config = dict(
    num_hidden_layers=16,
    hidden_size=384,
    num_attention_heads=12,
    num_key_value_heads=12,
    head_dim=32,
    intermediate_size=1536,
    vocab_size=5064,
    hidden_act='tanh_gelu',
    norm='rmsnorm',
    norm_place='pre',
    norm_eps=1e-05,
    positions='rope',
    rope_theta=10000.0,
    rope_fraction=1.0,
    qk_norm=False,
    attn_scale=0.177,
    bias='none',
    tie_word_embeddings=True,
    parallel_block=False,
    init='normal',
    init_std_qkv=0.018,
    init_std_o=0.0,
    init_std_up=0.018,
    init_std_down=0.0,
    optimizer='adamw',
    learning_rate=0.00124,
    beta1=0.9,
    beta2=0.95,
    weight_decay=0.0,
    lr_head=0.00549,
    max_grad_norm=0.5,
    warmup_steps=499,
    schedule='wsd',
    decay_fraction=0.942,
    decay_shape='linear',
    final_lr_fraction=0.0,
    batch_tokens=65536,
    max_seq_len=256,
    doc_mask=True,
    train_tokens=374700000,
    max_steps=5718,
    dataset='wikipedia_en',
)
Each number is 500 + 40 x the weight over its row's rms, rounded and kept within 0 to 999. Layers, rows and columns count from 0. Numbers have three digits each. The size before them is the row's rms in percent of the matrix's.

# down: layer 3 MLP down (transposed), 1536x384, rms 0.0423, rows 233-257, columns 256-383
# up: layer 3 MLP up, 1536x384, rms 0.0521, rows 234-257, columns 256-383
down233 103:512484465485464438537527464537436516521456432563498499516534455518522467550528537508502480526535561630455531509500428481519479468488496461445494565459504490508525508548529467520503508534459530522493431492486506438501496448537509499487467522522522502471458518407510515489519592504492517504486483480539534420466492466465457515550503511438492487516459575474580520507457453519498419489510
up234 103:508500493511586484535502515513492580478516519445451495496653472546519455458483541475553516497447490509502502470499497518535465469459508415451521391543429509427515479432530448536428506450484446495533503499507405528516535488435512483499504523493508468497542488516452423478579514487496538465512525461475486520482476570497473529516450482529497471428468598474445463516489500555544491488481
down234 109:504470470479548574486566459449484511549499474507521493503496472424532511434512475494457556547440455493511510496458501528478472513532514547449459494486439514480477507479462472481476484397477529549509501484487558498412443469577487453535565521461515527500491492536639524519489470507501555541469539454586508482498546464540452514478495524526474501445476504523554482522525510603487499541528
up235 094:400555454510531504477452439540522544408488552468415548529533566499538478500505488477437473484493533534441562446453534495501502439499474459456531435516428540490477507523554503449534479522508456496442533525441495479487529432468529526432481572547487402503491524495463426519535446458565485376546459516555523464532479521443496537486523472535538450453512542488419523486486479492499502476501
down235 096:484520482531571582495456499487460496449530500541454538538481489524491505500513544512469520507444511507466532534491490550474504518518448463505488530501519530537527513505540446522506577519479520534551558485474489568499526474544520508525468569537532489475542436497585511518471543489491502557509524516473497495455409527461528481539460466546504400450485539479416480578504498412529499481468
up236 098:496532541483527505510549447482509466477488493492500442493488483493487459502501468597602564461443499526539460549491571539440496553505533451542462494453440487509519579483459548444520481509440527427518549561498517518633496561455487492496536485492557512506447481466560522472524503483467439463536506539581491509471520514512459481502488515530544481479477524482519527404458518556550472477528
down236 103:525527518497482465513462529529518504513536459523501434487521502469501427451436458487510510513495503488502572472470454593437450510516518485564542569537565459491480521471508431486526532493495461570545422427477512527461466493542489468465518548484489503482452446510482496468514523509508570481515546417521505531477444524420533455504527516567508468594462464536449500480495510417531514542475
up237 110:432498467513527464530486501559496542492502536539398588524458500486485544554466501472470464527518443608486488494473556491522512466501459448456545463462586430471452493529504498465444511498469526495524495472431550429533480479535550522458537502465485535440471471526486472441586497546561482466498511522516516442567455511523479443497488506602470532459529507473445519452514467538613473523540
down237 116:559495455516502543531505510523488477474553476445469510563558527503510508524550490547500597549520443519446489531492471500506504513471507548547549477542433466571489575436484581533498516544549485502480513429585475510494487435487410484448533432470494425497490541529525482445431512499501532423578536457533502526527480488498484482437498507580487548482522448506470483531565522483581574471479
up238 096:524492539482551520508594464505524508470442543506434568457494550510523427553497551461509480481562544506503444556569506515519486481523513553542458474434466546515551529476592510521520546463550486468531528498508485500456541536500546434401434461551496504460544460557500517461512491474594579512493489435537496524487411452446452473540444467442504525522460566517476446520529443590530391533472
down238 096:552439487500513546514547554490503550482507420516490469486536444490452522454548568490431470430505568529384419465509449456473494535446483470453506505441537462453490507472438414492542500497509515435464550444413440531471486426487450541534431439482463487568465486466494594516502537493495491587502488517523476501557460465550485500563536454521462586492483473482526501490474479443550472523412
up239 110:471519476479587556517490499527445531459484591492488558495571544489498511496592464456511473505441479464531493440517525495519427421496501438515453504509549477450519523481467459444512481457507538528414563584494548480465582519473453504494463537505463471457547550501506491435512537511555542484528551518525545532479503512417489485558508529454420429505492508527439531531432504478458579533528
down239 110:427558480510456444462443519511525532500452435538392524542445485452517472489530583504506488554534540471435594514518427515462497510459511495412441537529496519449537497491534448547486546526537512497494510521466581384538512508447454498506511496462484445505521447478518594507467516451518518556498436513560530573566517554427436551468536496434483590540511466500531428489527536534533512518472
up240 098:502554415483511477580506481490571508502560541533473460461542481463452481504556555455452550510493507538516526440535501488502464445498561486461508524454536499436537551467502492429539532441492604556535507463486511566365559542483453585486442437520502456467473586478441481429544536507543450434478530481522484537443506531471526461529483564519548432433484474537474458506490512483534537472539
down240 096:454472510560486494491477497461503462476492492466517491461535463493525433440498500508546491528490505529555545518462484480514500582514540491524506492596501480569557488512509524522474410485475473469496477405490514516508558447476532514522492504478485570482440534519608493506475446462523489463505463560465530475488519562522479508407513460524467531556541481512504537515481512487459467583452
up241 105:528559509471516535550495448432487471535517515506524478485464548496462449502509508499447490476482498564482491465508502514518490532558514415541511495502525506498462468436460504464497550454457602504492423432545491519501475520508527488463466443506513473544436535506448495465491539469534495465476516499528547458498482533503485508471455520521482437532432508447470521548539548512520469520518
down241 105:543460595524496521494539573543417409482485470443536587533536453405526473474603517466455475545524496497500501521490459437487509534462536459515530619489541486535495496443466462541459472480536550494493528448484520398527544448513404534501526477476498537466471569455544502501481523538490535532487531536523516463470542467549533545473507496532471454486564519524504496520519479500464502511433
up242 091:528635541452429469510528543469523489489500481526450513449432439443431509469561471503461501448486458488554559469542569471621483526486554468489514490543511439485535504490507471496491548488467555501505497498473477484497530530457525448594474520590474477475497582489510511521495475494511448413511571524548484534464413519514581472506480470472533499477433520421527476467519413495488515538514
down242 095:553441508542508517507460509508455469496425490417476456520506504594564464467429545489477436519567530435523491488521473452421518513494454505497510485463473459474485494533455450496575518505477468464580548479626552558586525457544502482566540505529497426469483492433546522493523458493518548505471495516481513476458523531562489529507485488543487533537541536572548506500553597541434558484498
up243 103:426496521475519566530459559523557427539444508520476591540596457488540440434471525486488450588501432525510535469450495463509521541554458425507503457411513485459488560532507473565497524450493518508494505524486561515440499491518503501489488482559489500437542474520483521547547480511501445478480462466440498526516433524509497561543474397552487454497525530529437469469473515507518422508489
down243 100:536472543515489409524455463521526470492488460464520514458504515570526574551510440519478472569452524515496497599522476477522518523537563515517531456504472449532501469538478509552516497487459489498482494437515539440506416516633454486529550483547426440578490484429481494485494488531471501572446484432491494466424518478485447445545594483520405532501575468530502464515496532498478521497483
up244 107:460502528509508537479548413523528529534465491539456536472552496519431495541514455493567446483453509462605526467557534521537513462499494516495441516534508533516507560502631484481500474484549566450412476569495456478502531570501518508514446545520527559475559544529529485434430464491451513475495490476550512533458529509513543530503538497504461506494476513417475537523451490495513495504472
down244 117:565567477476542551506492498483508526539468447454539490444559513518451509594501540544529457456542533486561527532488551480572533487466586481502530433514491536523555466453454483503525497512503480469442483535470464506521489483465561478559429460525541551556500498470562458499542472483481547522454504501501495508482472521544534440521464526485529491487497501464508460549442493560477498522488
up245 096:458505579453512538498491503510533561542489552457518530554472602500538502525516559474563567468493504543558524503511611485527516524477509464467505420478528526523478511465483542473488487502506551519456426498523492607476466477501570470457475459571524494529515548466452479434444543527524503498521452523434455534446435477450568501489516505490498487466466530534487510522509448513583470493486
down245 088:486569477448417491459504560515509361477410492510521426518490441476498470543519566497520439526508469508404520458510497475524493444471496502530454545508502546486438497512463453502459476511511496521544478481565483508492475530568422574499411542474455518523477534623505451502543509490527516553539518516530542536480511537434463463521505491545513527515457491503418538601523450431536489480492
up246 101:467606493440546524509514504432527480496510454512497549527508488410522474479477449562516467440456441498504526452518432497441476494528503446485507461498476477503464515494504533538436496492505559541510537493441506522532484476509500469454394456473512512487497523466519527498533536566486436524472498583549571596464473501520525528533505429473516447510400500474467437426519444503517501480499
down246 093:496513520474512576491583479463522499493535527546548556492520510488461519487474580492513486516492497490472487552505423522468523569486541473478506477500483531467467449510526465512499519475490472499619515537443478558491500503433490546464521517496509530495415527568585514585457554428494524423552533489560457502540467492457520482481543579429501505411467457502474559428489470520516429491489
up247 135:458483577507416497449471451480462520451485555481518441565559483514558495472516554469560548498495413460448495463497574450502547505512506476482461483436495551476525565493629501513481512452479570436475486490552514509529513474529520492504396549451483501524525557584489480494471489463444552514523494491458420530406483482504487529469499533541550495492435562481468476435516514510494504449553
down247 107:481499507533479568464496481517522482493482505487538581491500520507528432517536484465550534483502482490513476466478487477468529446515542480518503491492457445490520483454522484496396493467493446493508557473511482497528456527416478480534511458494480476454485486508508471525529471486526505480520493529563504510451542505500423511511470491533469482518506527480467476493510501498510549479568
up248 100:534482544483431470543510499446508586499576469420499549391463504514463432516531477493544459425439416467579464476513555483500496525531449476478492441499470514568488521421539520533488531507583506477492445534447541500493469535511508553465418495509496471418556542409462578494524479450533474507544488519525587541467501493506498516491529388505486447480505498456471481502530409514547523506487
down248 103:543483529477486419500536475539516484461527514500465518529460489445495453399485487514497536567531488576462513509470505464539494548504429463511486475433543487434509420523505419437450472522495493483503468540497521545496486507480490483462532469543503500488453459555521473424545460470408525548526442527464501483558530538455494564446547566495472538459514502458366546453490525458553411520561
up249 092:597492484470424514485495459480483555477487541500531518443513464521479504480477514458447539471465460483549425502528508422441451558491457446482519486481419507469460490503577461551515493491485613473447487534535503458537545509482515512523492458476481454503522506446520452499529437509543492477447479467576437510465490513466511487482497515575507518503424530445562481495484515464514527559510
down249 089:473462462477444571497502532498476460522501516484478494552438484441509509542563482488528504566449527487497543520503501554487572532493532522479541510491490542512489440526525520519452492486511448496515500527514508494525564448594511546528539438524405538476552502544509536460511515514473476531518530464403526460538556479527457511457586496508471586529557572453509482537563494453456469468419
up250 108:502527569528500517520508477504496530429494494509454490471466495487535445452515484525444466489505485461501542518463612430519421473493490486483473465488567454470486519492475530510497489550480497474509530501485563468503514494483478548517524545507562496460477518503426501534496456546471527510521541517495447478504534458489569514441473525541468477466482509486432502489538495519479506594510
down250 099:519458480550522525508586537494449512511495544504495446412424453492526552477466460566492524464477519488484465515478495498493443523530503450497504529483534545531464479467432505432530484463494496542531534488452433550513537493522513512569529484550515531493471492437485528471524437476518495469476413437501528481564495517504513554528500513434492460503561494582558535450506495478540507502511
up251 095:454481507475519454496508477521505498494409566536470534547603549495429512535585424519540535469506473517484538445530516500547489494484490466523541519482453488526487538455494476454490472462520449534496477548521483470561480454496475511438449481514528485447488521462512450520488560506463505410507488450482451528550547516509539576454507551519486489507525485422483476484508547519559484464492
down251 102:482526516483551466472461411492449493469472491478428465510502465525473521462502468445441509473474439487534515468504575550511547476441535460497517551486534460499467504534496509540415494522503570468467596466485472493455513463573507440460444553484400553547437551546544536512508460418490523540510455476512493494539497487466449444516493510473501489487482481508451455544556488473520485453432
up252 096:473558546466479502520423455503550535442584552487533533562539534487552548597556596416474576526512518472551441471439552495479559544449491463392527512460472530492508545476565479466443500505433507515469511474542551497564496511482538451472399482527496503532512571456475464535536568487475453474583452473475569558441484511467533570442475453531459495430519511556414454556527449531469467497527
down252 096:532476498532506558471533529471603418505532477521493519449582494476563432496461526512525458532511535545439543500509457498451538537496472531522499510538495438482549514522452507519487428505439440529486504497577434522530424565565480475538476543516440477508521479476495543503488536397527541471520498543521559432567462517419487426506475515557470603533546471421548435512485484446460457541468
up253 106:491536425477514507449469513487553450494622519554465589488542518483464463484468517487464529476525456482492520523415547488486450425422531498557484534458489594563505497493529517470497507504494461484490523527505468468465500489531463508450506469510537535516456453503531445439541478487524511555478553427521539486519503522467537570492463463526485414488524522518410481489547544416492552510509
down253 101:467554418433505440466539543487448457456446536552500444438450521487518466473498459490524502540520431456533428451623497505535482494491532527484486521511562530526505460518505464516494510503510522532516481515533556479457499528509491492498452503497424486542512562485496454482514459533484519521576519556524486509480460568467548539497449545514448491525474435566444511548508538470523505435571
up254 102:469526450419453438488521392460486502474501481501520467485591510465446442525525463509553563466453517539501439548545516528528428507512532471450524513545456525498460458521494485532578506542513534520493483510570493490519499520483562531523506448456472455442480451490460481454537474561484557486492453531561469522479446537446508493514476519469502477411498575450445581428564429544530478584505
down254 085:497492444524487502539498473508452450494471524550504436482492418521551460557520452426515557592510560543564544490429451513572499567500450529512544520513438455503518434505457559490372541544505476494567449467483512442528610517460512509496446459508416565513489504442555526500535477473429442527472516561451499518465528519489531467469422482467538458464486594477497493520481547530439544454443
up255 096:488524509446515536540563564454520498411574547503428471482462538513559548510540455486485529490528480554549519567533510492597517441527502444546504480498503491563528500451482555439448521522496498559504508511489523538489518554447564489437514488568513513514548471445464479410486432513558496446495524451490460481526530497622512556573495512509529489490462492436456523459470513583476471504449
down255 085:497433485560446527583484497490563469523487460541416525503580564498491513478486612555524515525433498490492530502442498548516480499582476541503473457500483494527533615445496470436538466570479578422486490441441505611533474446526531522534547518513491509468469552517492520636464491631465541547516506526495533493516530533525605524417482496523480485471571542510505558453507488515474472444558
up256 106:554487534504491493527511548551476524516556488545432538491434537438470532502540465464449454446433516514459548441506526470492480489503545380480463484525440440447546545474529534486447433538478479522502424521501434471529538489518538527513491544503528437486544473510613519542569493502599553453566545430504586566569478412524526494473484465523510526495496527508502557436521461526495532495514
down256 105:497491526438467475529540456444482501464470484533553440501497555454494575550494548451457462490548472441488488534508564543470515464517438470534581470455482547481468607494456467469527580415553463524473557415518565523554493404488446519483443469512512480501477521389518457477564517507487447459537448528447495453406477497461543548482514484536567469510489480522521499547504507498500487449462
up257 099:514567524499440584562563524538465584506469492558471504442487483523487551503540544509520509489528508498544500529514526494457428429494463491540504492525505440536519525468528519502482554558490501475407464517495504515496484469451498441458536532549538520513563479552493530498519511504500451481468483450523464503444507457501516508433475581462542452490492500501555398442569462428527445478550
down257 100:479464559586613508515479559444554495485456530464502445571513506451495489412502543539537523506440480514465501473541474561547511451521445469483490479504524563561515476472395458496464455545468519475435521516548534452499551591503567452532587466508497443569459498554484452491525517556518471536480474550577541527480523467495456439568550455557445509562569423533500525468451516500460510534597